Part of a small language model's weights: normalized queries and keys, normalized values.
Each number is 50 + 10 x the weight over its row's rms, rounded and kept within 0 to 99. Layers, rows and columns count from 0. The size before them is the row's rms in percent of the matrix's.

# down: layer 4 MLP down (transposed), 1280x320, rms 0.0815, rows 255-307, columns 64-127
# up: layer 4 MLP up, 1280x320, rms 0.0906, rows 256-307, columns 64-127
down255 112:42 53 61 36 41 54 60 52 38 53 50 55 51 47 53 52 49 45 45 45 52 18 53 36 57 63 53 54 54 53 61 76 63 67 41 41 38 39 50 38 61 47 42 53 36 47 57 32 47 70 58 43 50 53 63 65 52 62 61 34 47 48 40 37
up256 102:53 30 47 62 60 51 43 53 66 52 70 35 62 55 48 55 55 58 49 53 61 35 30 58 37 26 43 47 51 45 40 50 48 55 48 51 49 60 59 46 64 52 56 63 62 50 58 43 69 45 58 73 63 62 68 38 63 68 62 33 54 63 45 50
down256 108:65 42 56 43 58 61 40 43 30 44 47 39 41 66 54 59 28 63 56 46 57 47 48 60 36 53 44 53 32 48 57 43 36 50 50 37 59 67 36 58 54 52 50 43 59 43 47 35 55 53 57 52 55 42 43 46 43 54 34 58 31 69 65 66
up257 108:40 35 57 45 41 60 75 53 52 53 60 71 37 33 46 59 49 52 39 58 58 58 48 46 56 59 42 50 46 35 68 56 39 43 50 37 51 57 45 43 63 55 65 46 56 50 20 59 52 32 31 39 48 51 62 45 53 55 56 41 31 34 53 61
down257 104:51 50 47 41 45 65 38 48 51 28 69 60 50 57 43 50 33 62 30 48 53 50 59 58 50 76 52 55 49 38 60 58 36 54 39 66 53 34 56 55 54 58 64 55 52 57 52 48 50 45 45 61 42 45 59 54 61 48 41 55 35 41 41 56
up258 100:50 48 50 58 44 53 50 42 53 58 46 37 40 32 39 49 45 47 57 58 65 47 44 55 38 59 58 45 61 55 61 43 62 53 62 45 35 50 34 46 52 51 52 71 47 57 48 60 83 50 69 55 49 75 31 43 61 38 36 49 46 65 47 36
down258 103:60 65 66 45 53 55 52 72 57 75 39 32 50 52 26 52 31 36 54 23 54 40 42 52 33 46 59 43 50 44 50 45 67 51 52 55 47 44 42 66 41 49 71 68 54 37 33 41 71 50 57 59 49 46 47 51 35 56 40 37 48 58 36 42
up259 091:51 51 59 51 40 42 51 48 61 42 46 49 53 45 35 61 68 42 61 49 58 34 37 56 48 58 50 72 69 62 59 46 47 39 56 62 54 59 31 30 60 44 55 76 45 37 59 48 71 50 52 69 53 55 36 54 47 48 31 41 41 60 49 47
down259 099:54 47 48 39 64 42 57 53 47 51 33 46 46 57 40 57 40 58 36 53 53 59 52 59 50 40 56 50 46 52 50 57 48 54 42 51 58 24 53 59 47 47 66 54 58 45 40 49 48 48 51 32 41 29 48 23 34 37 59 50 61 57 40 45
up260 096:41 55 30 42 47 62 57 49 35 54 66 51 52 37 54 59 55 38 34 41 54 39 63 59 41 63 58 61 50 41 55 59 52 48 44 62 33 59 41 64 46 47 47 40 46 59 50 41 65 50 58 33 61 35 67 47 28 44 50 68 52 21 39 48
down260 099:32 54 24 41 56 39 53 67 39 41 50 49 54 65 38 44 34 55 38 49 77 56 45 72 58 33 32 33 47 56 55 36 35 47 47 60 53 50 44 57 41 70 58 53 62 53 36 65 46 62 40 63 71 48 65 44 44 46 52 56 39 55 50 30
up261 097:53 44 54 66 54 37 41 53 38 49 75 38 63 53 52 54 60 50 47 48 61 37 47 50 50 37 43 37 56 45 45 51 71 51 35 56 51 39 52 63 46 48 52 75 53 57 55 34 45 57 47 34 58 64 65 56 48 58 56 49 43 54 51 52
down261 086:52 68 36 43 51 65 57 47 56 45 42 56 43 55 44 49 51 41 48 60 46 51 61 65 62 53 38 54 43 58 59 52 53 55 56 56 46 57 47 53 48 61 65 39 55 66 48 41 48 44 51 64 56 56 38 48 44 58 56 50 41 43 43 49
up262 106:57 50 41 60 45 48 67 46 41 46 47 61 47 60 55 64 24 52 52 45 69 46 61 46 34 49 47 38 54 41 41 64 38 47 38 54 68 51 56 63 47 44 46 44 64 51 38 32 48 70 47 53 41 62 58 65 41 39 63 60 55 45 49 52
down262 106:49 45 55 45 55 51 60 33 51 59 36 55 56 53 69 61 52 51 43 50 47 66 56 38 44 54 49 37 42 62 49 43 37 45 64 52 53 67 66 48 59 36 53 66 47 33 48 57 34 48 48 39 56 64 60 48 55 56 59 51 57 53 60 35
up263 104:44 46 53 52 45 45 42 66 50 40 70 64 52 57 44 45 33 55 49 55 66 68 48 37 54 45 48 61 47 37 32 58 58 37 44 38 48 47 54 46 42 44 38 58 42 49 45 46 60 46 43 69 61 49 58 40 41 34 56 50 50 63 45 33
down263 105:30 48 42 67 53 41 52 24 45 44 47 46 35 48 31 51 57 61 50 53 51 30 53 40 56 63 47 58 69 59 62 47 50 52 51 39 65 62 64 45 41 32 71 47 52 76 56 47 44 57 61 55 48 55 46 48 44 56 36 50 50 41 41 33
up264 107:55 36 34 57 54 64 68 33 45 47 66 57 34 58 41 56 42 48 50 50 52 53 29 44 46 51 61 56 34 61 58 59 48 44 63 39 40 59 51 34 53 54 69 60 27 70 43 35 56 47 62 53 54 55 35 68 41 43 51 59 40 46 51 48
down264 112:57 38 46 55 54 49 34 32 70 62 69 50 47 46 28 44 50 57 45 60 63 62 55 62 25 34 66 40 61 68 44 62 52 38 53 45 67 48 30 36 38 38 51 62 32 58 43 63 57 49 50 74 55 45 63 54 38 48 38 48 38 42 58 36
up265 104:67 51 51 42 84 57 59 43 54 40 41 54 45 33 48 46 22 56 43 60 53 33 54 48 56 46 42 58 70 46 58 42 74 52 49 42 57 32 57 29 50 44 47 56 50 51 56 45 57 54 63 43 50 64 40 59 54 44 52 53 65 53 52 47
down265 100:36 44 61 35 41 43 70 50 46 35 46 60 54 48 55 55 58 42 36 50 49 43 56 43 25 33 58 29 47 45 25 75 54 59 70 45 49 41 52 55 59 46 43 47 57 52 55 49 54 48 58 32 44 55 48 42 59 38 54 49 51 42 47 62
up266 098:55 59 59 55 48 39 36 53 50 63 70 37 49 51 46 69 49 48 52 35 66 57 67 55 37 69 56 55 38 46 55 48 60 49 43 54 48 36 60 42 56 45 54 63 36 64 43 59 50 40 46 59 53 51 54 44 30 54 45 51 32 57 52 46
down266 095:50 40 70 42 40 53 52 49 48 50 50 64 67 47 63 43 62 51 39 57 38 46 49 72 61 40 61 61 40 30 60 54 35 70 56 52 41 34 54 45 60 51 50 37 33 48 59 60 67 62 50 53 37 50 60 54 52 50 31 59 49 49 43 53
up267 107:54 51 61 40 59 54 47 27 45 58 54 57 58 70 40 46 54 51 33 54 58 58 47 51 47 56 35 37 64 54 76 53 44 40 48 29 40 58 49 57 67 50 45 52 43 57 47 45 59 32 57 49 58 57 49 46 70 49 52 56 47 61 49 41
down267 106:65 63 48 53 44 44 44 41 53 31 48 51 37 43 64 50 61 51 54 53 44 50 24 41 43 38 47 51 62 52 56 41 42 62 53 54 41 48 47 45 54 48 51 43 56 61 63 31 48 43 49 35 39 50 51 49 57 67 64 50 52 45 70 57
up268 096:47 62 56 25 73 46 41 52 43 37 59 36 50 42 43 52 52 58 55 56 38 47 47 56 40 47 53 61 57 47 32 51 48 50 46 65 49 51 54 51 57 45 51 53 48 42 60 64 50 56 41 49 51 48 36 36 62 42 39 53 41 45 43 43
down268 095:47 63 41 62 39 42 39 47 56 50 58 67 56 56 60 67 55 39 46 51 41 44 60 61 56 56 60 62 52 45 54 50 61 64 54 50 44 45 63 41 48 58 42 46 64 58 58 53 66 52 46 39 47 38 52 46 49 60 48 45 38 43 57 51
up269 104:41 42 49 44 72 45 47 27 62 50 37 52 67 56 55 57 53 64 71 59 64 63 53 46 34 60 55 42 46 53 63 40 64 47 50 52 55 35 63 35 42 49 46 44 29 55 41 40 64 76 66 52 44 51 44 51 56 52 43 55 52 53 37 56
down269 102:49 54 42 53 32 54 57 33 50 53 48 50 41 50 60 41 40 49 38 66 53 67 70 54 56 57 55 33 66 41 54 49 51 52 64 32 47 55 48 56 65 34 63 52 46 57 60 45 49 42 72 50 66 39 67 53 68 53 52 32 60 56 52 35
up270 101:57 33 34 52 67 65 29 62 53 52 48 35 50 52 49 68 41 33 38 57 47 32 58 52 54 49 56 43 49 63 52 50 77 46 56 46 47 36 51 42 55 54 43 48 39 38 55 59 61 41 25 43 61 48 60 41 43 47 41 64 52 33 47 53
down270 106:79 44 42 46 44 66 47 37 60 49 59 57 47 40 53 49 61 36 42 66 57 58 51 37 51 51 50 68 28 50 43 56 55 63 44 43 57 34 38 57 48 46 67 47 49 31 57 53 67 49 42 36 56 70 52 57 67 45 62 50 37 45 48 53
up271 100:53 56 60 35 40 44 36 50 50 39 59 51 52 54 63 58 45 52 49 58 38 34 67 53 52 66 61 52 45 54 34 60 48 50 39 59 42 65 54 53 49 57 66 42 63 47 26 49 64 55 40 56 66 42 41 49 46 35 40 52 47 45 48 59
down271 108:43 49 33 49 49 52 58 65 44 55 42 37 60 49 59 52 26 47 51 44 52 36 60 51 65 58 44 42 54 43 40 65 72 56 53 47 60 39 43 65 49 56 49 44 48 43 55 57 40 54 51 67 39 57 53 55 38 54 66 59 41 68 47 41
up272 100:62 46 50 63 62 74 36 56 31 55 53 42 55 49 51 44 31 53 42 56 52 53 34 47 64 42 57 55 59 57 46 50 67 52 54 52 43 54 71 50 55 50 56 42 41 58 43 55 51 28 51 68 43 61 30 36 32 45 48 69 45 42 37 39
down272 104:64 41 47 39 52 49 48 48 54 31 59 71 46 47 44 55 52 41 15 43 60 56 60 35 47 41 56 58 46 59 46 29 46 48 43 48 43 62 38 36 41 41 59 48 52 58 44 48 39 35 52 44 52 41 64 60 57 33 69 60 46 56 52 46
up273 103:52 35 50 42 51 48 55 52 44 62 50 47 45 51 49 52 58 36 52 54 57 58 46 49 49 56 63 45 55 51 51 41 65 52 59 67 44 41 55 37 52 47 63 37 44 47 43 50 57 44 35 58 54 39 35 48 60 47 55 35 38 43 48 49
down273 090:50 65 43 49 40 43 40 41 62 33 50 33 41 36 36 46 46 42 64 47 65 25 58 32 51 56 47 53 42 58 53 45 46 60 46 46 37 43 65 47 37 67 55 74 48 58 67 49 41 53 47 40 54 64 56 55 52 63 60 50 61 58 54 56
up274 100:56 48 43 42 63 63 58 50 37 48 60 42 44 48 54 78 55 52 55 38 48 51 57 56 46 50 36 49 28 55 57 50 34 48 46 68 61 29 54 46 49 51 52 40 42 73 50 59 38 34 44 51 54 65 65 57 44 57 33 56 54 42 57 46
down274 095:64 47 55 34 37 43 42 50 51 34 62 51 39 60 58 52 60 47 67 47 56 61 56 53 48 62 35 48 43 56 25 57 54 59 52 60 55 34 26 61 38 74 62 48 64 23 46 28 51 57 44 44 56 53 52 39 41 43 62 45 46 45 79 44
up275 093:41 63 54 41 51 53 48 47 57 54 61 55 57 52 47 50 48 39 55 55 57 44 42 62 61 54 40 62 55 50 46 48 65 58 39 64 46 43 47 53 52 47 45 49 44 37 53 53 48 66 59 53 41 44 67 64 69 44 59 65 51 51 45 37
down275 088:47 65 56 57 48 43 44 36 65 63 68 48 51 57 39 55 63 57 40 45 42 54 51 61 45 55 57 63 46 57 54 39 45 67 59 44 40 45 65 54 68 45 43 32 48 48 61 46 58 38 43 40 52 60 31 35 35 39 50 39 49 54 40 81
up276 107:43 53 47 56 56 58 28 54 41 67 46 41 42 59 44 46 62 54 46 43 41 42 37 44 70 48 44 38 36 51 58 53 61 44 41 50 43 40 52 45 48 44 35 53 66 44 51 56 48 45 34 52 51 54 45 50 42 65 66 73 48 62 46 60
down276 113:62 25 48 50 56 44 54 58 50 52 56 59 57 52 69 43 69 33 39 50 51 77 66 38 34 50 50 32 72 45 43 51 50 52 43 47 49 45 32 44 50 27 64 62 28 54 50 47 40 43 55 52 48 57 48 37 51 54 58 58 56 36 62 58
up277 093:52 48 42 45 65 69 43 49 46 59 23 43 53 53 49 38 52 45 56 69 68 37 50 53 50 41 38 58 58 38 26 39 61 56 58 40 53 39 37 46 55 54 50 60 64 66 52 38 52 48 34 31 47 50 55 47 45 41 69 44 37 55 46 60
down277 096:48 49 52 46 45 47 59 51 72 45 29 55 47 56 46 47 38 55 62 50 46 52 33 54 71 43 58 66 45 48 52 53 57 54 60 61 44 42 52 45 44 37 62 62 54 56 45 67 39 58 48 65 31 37 32 55 58 36 46 46 36 52 49 54
up278 103:51 56 43 44 49 64 76 36 47 51 36 61 64 35 37 62 50 41 44 55 62 53 62 43 55 62 53 66 58 60 43 60 63 46 50 34 59 36 54 46 54 53 54 36 48 42 53 46 44 57 34 37 50 51 59 50 51 40 52 42 75 40 59 47
down278 105:44 39 42 51 74 53 54 50 44 41 53 52 48 52 39 47 61 55 47 64 52 50 68 55 47 59 48 39 33 52 34 43 36 57 36 58 43 49 32 43 37 36 55 59 57 47 55 44 45 50 50 47 53 54 61 65 55 62 46 49 70 51 34 60
up279 104:50 56 36 52 67 67 42 58 41 53 44 30 46 38 40 59 42 50 43 54 66 57 48 52 49 40 51 46 54 59 50 56 69 41 47 32 58 53 39 28 46 58 58 38 43 59 54 36 56 45 37 73 61 49 44 60 40 44 57 56 58 55 47 43
down279 112:41 46 49 46 47 63 68 35 60 58 46 41 42 49 39 62 59 39 52 57 57 31 43 66 53 57 29 42 49 56 44 53 33 44 50 49 62 63 45 53 65 51 49 23 43 46 45 45 44 38 41 52 61 43 58 46 54 64 49 55 46 60 44 27
up280 102:61 43 49 45 54 58 33 36 55 48 42 45 42 37 50 48 47 51 34 39 49 36 51 43 40 49 69 58 51 56 67 62 52 52 57 62 55 46 59 39 54 47 34 33 47 47 64 51 55 57 47 37 71 48 50 43 38 36 57 53 61 41 53 47
down280 108:41 58 59 40 59 43 52 53 59 47 53 48 43 58 60 52 49 61 50 67 38 48 37 54 53 46 34 61 38 43 61 47 37 55 47 48 51 56 68 42 63 52 48 65 44 52 65 44 50 48 45 62 84 59 55 64 54 56 45 57 49 49 66 58
up281 102:50 62 46 53 51 43 61 56 53 58 29 57 64 47 47 51 30 41 47 48 48 65 68 51 64 69 51 72 43 24 43 40 62 51 45 33 62 38 54 39 53 49 37 50 55 34 57 39 40 53 42 45 37 18 57 70 44 44 51 61 53 66 33 45
down281 102:42 37 42 55 32 34 48 50 42 41 53 40 41 62 54 67 50 55 59 40 64 73 55 38 60 65 67 32 51 56 50 58 38 47 40 58 54 41 40 63 64 59 60 35 52 76 54 36 39 52 46 59 52 56 43 58 60 52 62 42 36 43 44 58
up282 105:54 39 66 53 58 68 38 35 52 49 52 41 56 60 41 51 57 60 43 55 58 51 71 51 51 44 34 60 46 58 59 41 62 46 53 56 44 46 51 36 48 53 54 54 49 59 41 60 46 31 57 46 47 42 43 36 29 49 35 38 49 56 49 48
down282 101:67 37 38 53 62 43 48 50 71 50 46 38 39 54 43 65 46 41 52 45 48 38 46 43 52 58 46 51 55 41 44 40 47 54 40 50 49 62 50 46 55 57 50 36 46 47 54 39 44 44 50 47 42 49 63 47 62 62 48 30 52 25 36 60
up283 102:52 57 31 63 52 45 38 48 65 51 59 60 55 57 43 50 50 60 58 44 29 44 50 50 44 35 40 46 51 43 49 55 52 56 55 49 53 34 53 44 59 52 60 44 46 66 35 63 58 64 40 44 53 42 63 38 48 57 50 60 61 39 74 64
down283 104:55 45 41 53 77 52 50 47 52 37 29 52 43 75 59 41 47 62 53 69 61 54 58 62 49 64 35 56 53 61 41 49 58 56 59 56 46 34 55 44 57 41 52 45 52 35 52 39 54 33 50 52 46 45 52 43 53 65 43 47 59 42 49 35
up284 093:50 51 37 49 67 46 44 58 58 60 57 52 59 51 40 53 45 38 52 45 58 35 43 64 61 58 60 53 54 44 54 38 65 53 41 42 56 48 44 61 52 53 50 63 33 65 40 55 52 59 60 53 34 40 58 56 48 61 50 48 41 58 27 48
down284 092:42 42 45 50 56 40 38 75 57 54 47 48 44 68 43 30 54 51 47 61 55 46 57 60 57 46 36 46 32 38 61 33 44 57 49 41 44 55 38 50 74 45 48 58 52 46 36 62 44 65 58 49 45 59 45 38 34 51 42 40 51 56 66 42
up285 093:48 54 67 35 40 62 61 41 69 46 35 28 38 46 46 45 57 57 50 60 50 47 70 53 28 47 54 36 57 52 76 41 47 64 53 57 48 44 42 56 44 48 45 56 46 34 39 79 52 52 39 45 36 57 53 54 55 74 59 52 61 65 36 48
down285 090:62 65 65 60 42 41 49 62 52 37 49 62 59 78 53 46 37 46 52 32 51 61 60 43 37 60 43 57 42 58 59 38 51 49 64 41 51 44 58 74 64 47 80 65 42 43 55 54 60 47 47 57 54 53 53 47 41 46 51 37 42 41 42 54
up286 102:59 49 49 26 35 58 45 51 51 43 54 51 44 65 48 44 36 52 63 55 59 65 37 61 28 64 60 40 42 54 53 25 49 49 45 50 33 46 41 53 52 55 45 66 52 50 43 44 58 64 51 48 55 41 46 47 75 62 46 71 34 48 56 56
down286 101:34 67 41 55 48 56 64 44 39 54 64 68 46 38 38 54 62 56 70 36 56 31 70 62 52 54 49 47 49 36 42 62 54 43 58 44 57 38 36 57 57 54 58 22 67 56 39 47 49 26 50 63 48 63 35 43 62 56 59 36 57 36 63 49
up287 100:48 46 53 54 57 52 58 50 59 50 35 43 55 39 48 55 35 50 53 41 54 51 47 49 44 42 30 53 41 63 55 54 68 61 45 34 46 44 48 38 56 53 65 49 46 55 74 44 71 38 60 60 52 58 55 55 49 65 44 58 50 58 60 48
down287 105:52 55 48 45 39 47 55 58 41 50 41 57 62 66 66 47 38 55 51 54 59 43 42 62 39 47 44 51 36 38 51 25 53 64 61 65 40 56 45 29 46 59 55 46 48 50 62 64 50 24 72 67 43 44 60 50 62 60 36 41 44 53 45 44
up288 102:46 26 36 53 48 48 65 62 52 39 52 49 52 52 41 47 52 59 65 54 47 45 56 39 51 40 53 49 59 55 42 18 65 50 47 41 58 48 44 53 52 56 45 55 46 51 50 67 52 58 40 40 44 64 38 49 52 36 49 66 42 70 59 51
down288 111:44 40 59 38 44 58 48 53 53 47 58 44 43 34 49 41 51 40 49 55 49 55 48 47 57 52 46 56 42 74 45 42 40 43 54 52 48 22 53 43 58 45 28 60 51 57 49 61 53 66 59 47 39 48 56 60 28 45 27 33 38 41 15 40
up289 100:47 53 37 48 54 44 38 55 51 56 34 47 75 55 49 36 42 61 59 45 58 52 44 60 49 50 62 58 55 46 52 36 57 50 30 50 59 47 36 35 61 43 70 61 58 40 58 55 58 74 52 57 65 47 47 70 35 45 55 55 62 53 40 51
down289 099:56 53 46 39 65 52 45 40 33 65 46 53 53 41 59 62 63 55 49 47 59 73 37 62 61 36 57 67 64 46 64 42 47 38 43 59 41 39 65 39 43 48 52 63 71 33 52 65 36 58 66 68 51 43 49 64 63 48 43 52 63 53 40 58
up290 106:50 46 59 69 58 31 56 48 36 42 48 35 55 44 42 61 46 50 34 36 28 42 61 51 52 45 59 56 44 58 45 59 54 61 45 59 58 48 66 70 59 50 56 63 53 73 55 64 55 61 39 47 46 61 44 34 52 55 41 54 26 53 43 53
down290 108:47 56 55 63 53 45 34 43 42 21 46 41 27 43 33 43 37 48 57 43 15 34 59 57 45 51 38 45 65 54 38 51 45 51 62 46 38 63 64 47 55 53 44 41 68 53 52 38 37 40 59 54 62 32 44 37 60 44 54 48 38 51 51 57
up291 091:44 62 63 35 69 51 48 60 55 62 66 63 69 48 50 53 37 56 62 52 52 49 59 54 44 39 38 47 49 61 50 49 56 50 30 34 60 48 32 67 60 59 58 43 49 50 34 50 48 50 47 45 41 44 59 47 37 45 63 48 60 69 31 36
down291 089:29 76 51 39 52 36 53 50 41 55 59 77 61 61 54 47 52 50 39 57 54 53 55 68 63 37 59 49 41 54 33 68 41 59 43 57 62 48 53 57 57 66 41 53 69 50 55 64 35 40 31 49 52 59 53 53 44 50 57 41 49 48 51 72
up292 106:38 57 66 66 59 72 45 39 35 44 58 35 42 43 66 41 46 65 28 46 52 51 38 56 68 51 52 36 60 68 55 51 50 47 50 51 42 65 30 65 48 51 51 39 48 45 42 54 67 52 56 28 54 63 39 53 41 52 58 66 48 39 34 34
down292 109:50 51 53 52 37 41 56 42 63 41 56 54 42 47 51 59 48 40 49 49 36 48 41 43 58 44 64 56 32 51 44 48 59 41 28 63 49 40 34 53 41 71 42 45 45 50 55 61 52 63 60 53 48 51 34 32 53 50 30 57 34 44 58 48
up293 102:64 55 53 43 45 50 51 60 52 62 56 32 73 57 56 47 37 46 49 50 45 32 49 45 36 55 64 64 64 41 44 40 63 72 51 49 51 38 59 54 56 47 42 53 45 39 44 62 48 52 64 48 50 36 55 40 47 41 62 36 50 62 38 56
down293 095:60 36 53 60 28 58 53 42 48 67 52 50 61 58 57 59 46 43 48 46 53 45 54 66 48 64 55 42 52 51 43 61 71 44 60 36 54 40 44 57 49 69 52 37 63 73 50 42 48 47 58 46 43 66 45 39 44 70 49 57 48 36 58 46
up294 099:46 44 60 66 32 41 40 52 44 42 64 49 39 57 48 44 58 45 48 54 36 41 57 53 58 51 55 68 68 66 58 49 57 48 59 71 44 41 53 57 68 43 44 49 55 76 34 42 45 39 50 45 70 48 37 48 58 72 56 54 43 50 36 36
down294 110:66 40 51 28 63 49 66 29 58 53 31 30 69 54 50 61 46 45 47 54 47 61 53 47 42 49 45 45 41 47 40 50 42 56 62 30 48 53 61 60 49 51 42 71 57 32 75 54 49 39 59 51 38 55 62 58 36 42 61 58 59 42 53 46
up295 095:52 29 50 46 77 62 37 44 48 46 64 43 50 49 42 51 64 49 43 45 57 49 47 51 65 27 63 56 67 43 51 49 73 47 38 47 44 36 59 70 44 52 63 68 52 67 44 66 57 62 40 61 45 55 48 44 57 54 51 23 48 59 45 37
down295 091:59 55 32 42 34 54 63 55 55 49 44 57 54 61 47 57 46 49 55 57 50 49 63 74 48 50 46 55 39 46 66 69 58 61 56 61 46 55 52 55 69 46 52 45 59 61 59 37 47 54 50 59 50 60 49 54 45 47 43 41 47 49 40 47
up296 104:56 41 57 51 64 50 39 50 51 65 31 52 60 66 33 62 33 28 65 41 62 56 49 53 35 71 55 62 62 57 47 55 73 65 54 65 44 54 54 40 73 57 56 58 66 40 52 48 55 57 48 57 36 53 46 49 38 71 38 42 60 63 56 48
down296 103:51 55 70 56 53 59 56 56 59 35 40 52 55 41 50 51 73 66 52 35 51 50 45 57 55 52 60 56 33 47 38 37 58 70 66 54 57 55 41 46 47 53 41 42 62 32 56 61 49 53 50 30 30 38 39 50 36 62 32 39 31 64 45 53
up297 105:51 40 44 51 73 33 55 55 66 55 29 46 44 50 46 37 47 46 60 75 59 46 40 47 76 51 62 37 23 49 44 42 62 52 63 22 51 30 50 58 66 45 43 50 33 35 56 60 57 56 41 48 43 49 45 52 51 49 70 50 65 51 46 34
down297 108:59 49 45 41 50 46 47 62 38 41 52 45 56 59 53 56 45 42 42 57 50 52 57 27 61 28 68 65 38 47 49 35 60 45 59 45 38 64 41 54 30 58 40 41 32 54 49 49 58 54 49 54 47 34 41 52 68 52 62 62 50 48 61 55
up298 091:53 66 63 48 62 47 40 56 49 56 43 57 43 42 41 63 54 58 39 56 51 55 53 60 48 45 38 58 41 56 20 44 66 46 57 51 53 45 55 35 59 47 52 35 47 58 38 44 55 56 44 49 45 50 53 47 30 70 52 53 47 63 60 41
down298 089:65 50 52 43 45 44 42 58 41 47 61 64 48 59 42 35 65 62 37 49 63 45 74 76 36 45 50 64 62 50 42 53 54 55 38 63 49 41 41 43 43 44 34 63 53 35 40 41 48 49 55 55 43 49 47 35 54 36 56 48 69 48 46 47
up299 090:57 43 67 38 46 44 28 66 57 31 59 34 48 64 43 54 58 56 60 62 41 57 65 51 55 41 50 44 51 55 48 28 64 52 63 50 49 28 39 39 64 44 28 52 63 58 55 45 55 42 58 36 57 59 57 36 59 45 40 51 52 43 55 54
down299 101:58 49 58 43 57 48 71 47 39 55 34 56 43 46 58 68 51 33 43 56 38 54 37 42 42 53 38 69 38 39 42 57 37 59 56 39 63 62 65 59 47 42 67 47 50 38 55 57 60 39 71 46 45 47 47 47 43 46 69 51 47 49 32 43
up300 093:49 47 45 59 49 39 47 68 47 55 42 42 46 56 63 37 64 38 51 50 37 39 38 49 55 44 56 41 49 38 43 50 65 51 47 45 35 35 55 56 55 44 35 50 45 55 55 68 53 49 52 45 66 48 42 47 57 42 34 39 56 73 62 38
down300 090:53 56 66 54 37 42 46 49 66 25 69 63 61 35 51 35 47 57 42 51 51 53 44 36 44 59 51 50 58 50 39 63 24 61 38 52 36 42 45 66 54 49 43 20 46 43 55 40 42 55 50 63 61 38 54 28 22 50 43 41 17 49 44 54
up301 106:72 51 40 61 47 38 62 38 62 43 51 37 40 52 54 57 47 55 39 46 40 45 36 47 39 31 78 46 43 50 49 60 54 50 54 34 41 49 59 62 63 55 37 59 55 46 48 71 42 42 47 44 65 43 64 42 53 48 57 63 65 49 55 49
down301 113:62 51 47 46 57 53 45 47 51 55 61 54 36 33 56 42 47 58 50 65 75 56 46 45 48 54 64 62 47 45 66 60 48 20 42 45 44 58 50 56 52 48 48 48 57 36 49 53 55 55 61 57 55 44 65 61 69 52 62 32 48 46 50 50
up302 102:58 38 48 50 35 43 60 68 52 68 49 64 54 38 67 43 35 34 33 71 44 46 58 50 39 54 38 63 38 42 49 50 53 49 41 41 38 54 45 48 55 50 41 65 37 49 59 59 60 45 53 36 59 39 57 43 67 41 43 55 49 61 33 48
down302 101:52 41 52 51 47 51 43 45 60 51 67 35 38 54 45 43 50 50 55 41 50 16 67 48 42 44 85 46 47 54 53 63 61 43 51 38 54 36 42 52 36 60 54 51 67 51 49 59 31 53 30 79 61 48 57 56 45 55 52 45 55 50 55 61
up303 101:57 47 47 63 41 56 54 48 26 49 69 62 51 35 60 47 48 43 56 59 54 60 48 48 71 50 36 57 53 52 44 42 59 50 43 51 36 53 40 43 50 42 52 65 67 52 44 50 49 28 56 44 38 41 47 46 42 41 45 69 46 46 50 27
down303 103:38 47 52 40 49 25 56 57 48 67 55 53 52 36 50 76 46 65 52 49 47 45 43 44 43 67 67 48 54 60 38 64 41 27 67 43 39 45 55 64 54 46 62 51 44 60 53 51 36 47 53 60 48 51 63 32 47 32 44 49 47 61 48 42
up304 092:57 47 61 53 29 34 47 62 57 52 44 51 61 41 39 62 37 30 61 54 51 52 68 57 55 28 38 48 38 53 38 57 57 46 64 43 59 34 40 48 48 54 35 46 30 67 56 51 43 58 55 68 55 58 67 63 34 40 40 59 44 55 45 46
down304 092:37 54 64 54 48 58 55 47 38 46 68 58 42 44 66 38 58 48 40 65 41 74 50 44 56 42 46 57 37 52 61 56 53 41 35 55 44 60 55 42 53 51 45 52 56 40 41 43 51 50 33 34 46 51 48 33 43 42 45 52 48 52 53 59
up305 097:35 52 52 49 68 56 56 54 47 43 39 69 50 32 36 23 57 54 60 56 57 68 48 43 65 55 71 68 60 44 44 38 42 51 57 44 35 53 42 46 55 39 53 21 54 49 54 41 42 42 38 30 64 36 48 52 41 45 62 51 49 67 47 40
down305 098:58 52 40 71 51 48 42 52 49 44 49 45 56 52 49 62 50 60 55 38 37 45 37 39 45 49 51 49 49 53 54 52 41 50 54 51 58 47 53 48 61 56 62 53 57 36 45 67 47 41 46 35 53 52 80 52 46 51 44 27 63 40 44 47
up306 099:49 46 50 56 65 52 57 32 41 54 48 45 43 46 45 53 59 59 46 62 59 64 59 44 56 48 42 52 55 57 38 49 55 54 44 33 38 47 58 49 49 50 39 73 46 68 32 46 59 38 49 39 55 58 41 46 67 55 49 48 52 31 32 43
down306 087:50 52 38 34 39 51 57 30 42 48 42 61 73 52 63 59 37 46 43 51 52 65 48 49 57 44 46 51 39 66 67 46 59 66 48 65 67 33 44 40 59 55 52 36 51 47 57 42 61 41 50 54 41 66 55 70 47 65 57 54 48 56 53 53
up307 103:51 61 34 49 72 41 44 51 58 58 55 57 48 49 42 58 65 54 49 60 50 62 51 55 39 39 45 40 51 65 79 39 56 50 65 38 44 38 52 51 57 48 37 69 38 67 37 54 58 68 42 45 53 41 61 38 55 63 27 46 65 55 54 61
down307 105:48 63 39 52 61 53 49 43 60 45 39 60 48 41 45 31 48 44 59 50 38 44 61 68 54 63 51 19 49 56 60 49 11 49 60 56 58 55 48 34 49 44 43 39 61 34 38 68 43 48 46 64 54 66 56 53 39 53 66 59 53 59 54 35